Weights of a small GPT-style language model, trained from scratch on English Wikipedia.
Size: 14 layers, width 128, 3 heads of 32 (1 for keys and values), MLP 320 SwiGLU, vocabulary 8192.
Each number is 128 + 32 x the weight over the matrix's rms, rounded and kept within 0 to 255. Layers, rows and columns count from 0. Numbers have three digits each.

# layer 3 MLP down, 128x320, rms 0.145, rows 85-127, columns 160-239
182091138158127149126103154143114128121102158137102144096108130124127157110139081100107116104127155162086140109139116191138146169077112105122130157160126154167091161134055127088196139155180197178094146234171116145158159082094107197173149125
141114169108129065121115094131135191097085173172094143117149119083128160138099142106125161132120171183146114095154127126069131124130179128141109128099163124150073158053126086064129180093125109141155154169147136151112094115118128107141104117
163164142105139150150110134125149113095159142132078159113104093116150119112130120137100141108098135129145132121146136155150117144106113181143094134092122141073114131147151102107114127141125117132111093103184096172113153140141097112127139131
111142131146137150144112097114171115192119151120199044134149135164043196120161116143149133137149123135121100140150104130129124115128113157121133078154162108119155064151162160135197147106096144161056173128081166059143144150091132168125144102
193132105121181088092112132133117124113175077105099133195140192107117159062100105077111147103090077162095135172091133117096197091155117096109058166162114122103171122119082051091111123046184108120134132104159185136132127102102190149078115158
123123186109159160146152163087142101152159108177155147098126164168182085155132117146158113113159139119130160128139144116090076177151102083160163194136114114094095134091144165170126195157175114131152141125095126091162147120111098101139141141
146160131084169148154100132104145160181143114127163099144168116140155168130135170138192128122099116153110134150122138141080142146087153139126073137119155095123110156143142096121111154113116104141131112143068121141117140108119137142200155197
086062108145097159074140124162143135108089146162113174165100099100133157171187137097124171131153136103169131084151129104129199071139160141148186120120125076173081167121117153137145099122101122193083164138168074094089062133205177154073116098
118142186101144115131126131190115095130115132162134129089107137175160162130150099179092147109104148157121107130095095085098159088163147088120188109063139153130145108165140132153154128136169129168090117125180136144115131161161121109081082097
115156124127105166156128117184142183141077134144132162135129120062089181147123156104166101063158113128147124096165105122134127142124173148089168097144143124146133067148133167144110119121125091122142142176101057101077145094138138149124065132
091141125100125100152120121166074195107079193161160059142100133147120200154165160116088152119099093112113133147117075130120144166143142059112064077155121144143110113136102154115083095145177120145142130089180134126137118120166200173094151142
143118107173178108153164105150127086061146121115124072163131139133111107182145155142104183159143102152112104122167107096169109136124150153122105103218163129133113097211115121071097124163160136150156131186104152135067156179167194116140099180
160162122155150164074116129159122080123175124133113124159123102070141139117159102127088103144141117109156129114139084108156134120069097130106159126163151165126103133068087154126148111137182128156176185130165123102140172110133122124160162098
126061127125111048141107169095145124083140142128074122112093168139131107184110192163191149171074108150144127127103156118142088111136131122205153130157123136128165146133133138163103135084106161142163114105062165156062136153152165203155147120
141115097139045130102117115202129157155105144158084124084128122100138215115143091102118149050098110131205122102044077117157074072138143134083226126101103097130110139080123128153187109113079092098135098127134104172119131119163086139121131115
120094118158106145087175137125121149146116124122119198154108144111106221137098120143141083102102086163099157160082168218147083121100158089136131135143128089078119101148104157092151103086145208113203111138141124174114153150124111125173144113
200105144101135095086108098108073119081203068120138170174098095139157117161120151170187180178096176079169081184116126129176129154061146151163122166128141099122146073150116134159212082143153064158109101074134157140143153148111189130113191087
128102131143117106083126140126155112130142139148116076127117141091124187119107177147118123082148144120128138135118118119141172187146142120164135115158136156146159186114143146124138142126116133031108124138120167114112163158103096142163167049
120129140107152116110139104087126143167140089123115110134112121150162086140145147127079109150075171145118135145141129116164169105109107162196144185107100104131113101087067101117115110110154164158140127083116135162154125143139126165135152114
149138130124155193151105154123163093135056182138120116107147154106171147156110164159094142140143123151116151095111179176094138097122075084154156127093092050116118119108167168114068120154139187135142124153097110088126158122213129169172154118
122127057064115086114159116157128151191071135107154186162077124159125110169117173119030115097133088113087098176181144124191129137069159095144106100134085053111136099127153058153087141146167144106134035108158118110113167168103087201181195084
108094147159078114129156090131122162155098117143130082152110172123082076088170135164097147133169144150159137131156117131132158143158138135163165138142177151117155137076159109109127082129117105131188102153115131089190112148157149140143117062
120144158129163134111089161143174124174156166094173163136134104111083117126155119146116113075119142182158121149129074142153122128155071130120141128142121162100136120165118100081081135139145143119176128111150164107168165151109143113118176103
180100124109151079144102043104127115115111163152179109131087127124125107186149124103179115105157145136126152141109105101136110117128127076178152131085128097147195072140152095100203089092046125142105106128166152121175154137142154098095196173
160178113134146154090115126153071117133080175164136150134148084124191108121175177123137081155097182154123138130144128151200097152162133163118138135144159105121120122172132142141143128122143136140107173132127118139145142142110158110134111103
102135099151152098107108029079141131129090137145089093240121108128167137095100130145142143127101127122176090125063075120175070128122111182067123091117151214054127123137159138222110093158133104123129091062117067059088130094138127099122076080
115136107180133197171169119144154128153136139129129157110130069117088066146104168100159091127131178095108150102048167085161095148177134137142081089131148095110121151124109148172129161146082128095156133135145054177151068107058163112116107080
172126158100084114156155096174142157144083163152122150065162139090153156153113143105091119118116134047161137100099097149072153181141122169126124108111132108083102107123153145099114158129073090119172182137185127104173089097170122090113122133
174127102165101118104131178109100105186132130123105134172184189053173160151114076118116117112093116135165097122074110118124079117191142128078125089110149111168149122153080153151122113102172117126131158139125078141176150143129076138175131110
166185127099160090141221099164161113076175164147130135126174158125113120093112120173132084073175146082127056121201107193099102101137121211136132162055114148124101150118068142133175085078093123126195180154160110099156114134064130149137090126
101177127151120127191161122154164123152163101103097119074140186107094086115165105115151141183174121060153166117130144092093132116171130165100117144097130110104111184121067130158118131116231135092160142094133149085129142136101128148058168096
076103150116122154105146140156152103130139160166137160110141047125179161108144111145106122067101077091119121096158138126104107152145111100121146128098114104104089081132128107114101168166159086116125112130189117079154154099155165092147132146
146129165125170145120150116109117111092194145122123122124116144170110123149102104126128136164148095143130120151125149125158059195094126128112105140149094188113109109149185108132119098140184167168116182127170170130159158103078076119131138106
165194119112086153151126089131145135118152079113139135109088143102099118132124150132123158112127126136097133144134063138170052117145121121132174155179129166128123105137059183047173151159109099153093120118154121139142127110130150124123138071
088102116147172135131136151131155127116120152145129138137139132141103143135130163140091128107077105126128122116080113144114073088110128108123140095123126144173124166090122127085154145149107139203101137149121105142123165129145133127097079064
137132111182155129103162090127094158137151111105080139148128110138041102107120134086115100171136128193123097145106139118119110119104132173170159094115120137035145145158129112125170089086124146120130154096144124122163106131096125068137109107
159095143126086081082130118118159067174124053101122175120197164149106124088081106134158086123169165124112105119129175113111137143143147142068122152209115114127151063103172176082122140085118172113097152151103061158137094174174073177078101089
132101153154096153162157161164158135112119113131091095152182175145152103137148161157110138122125143122149099124109163134106103178167108169186141142162119068165086129119110106148074125118195142113103063151071146077106177083099116140140127117
071152195101147144196118128073137135097154136159086144204129122191163095090084143124095102083193109118153161115164171107133159161174123080114124078134131127172095122115171078137066133108196117123151097102134083134084157114125112110128128126
107145153167102165079126151110110158077117121131082080158084121106127069142039108090138141130154155137119103120137115128196166143130139114136138157135165109138158101162156124145087108132171144100121170134107090150171110173146133135130080143
147117187116098125152114119128115163077171102158136057117134124129190175084114108126152134123115139126156182086128143160064151187105190168141163174092139091091138158143111147122135183157088143119095147134109136144101169137142171060167160120
056177137175126131154137090085148151113131140122154120167109138090166137153145142097154102219094137117066169138165122114037093096149154099120131128087170116067124101136132174114126127124158167169158113082166104108125105123139056088166136177
127140161153120154103103099121149177136132136089054139132121061155135124133121144142144098142143149095167115099168153141093151070178130078092100143118136180169153099130129138145115133144114133143150132110120102169144194076112114114122167138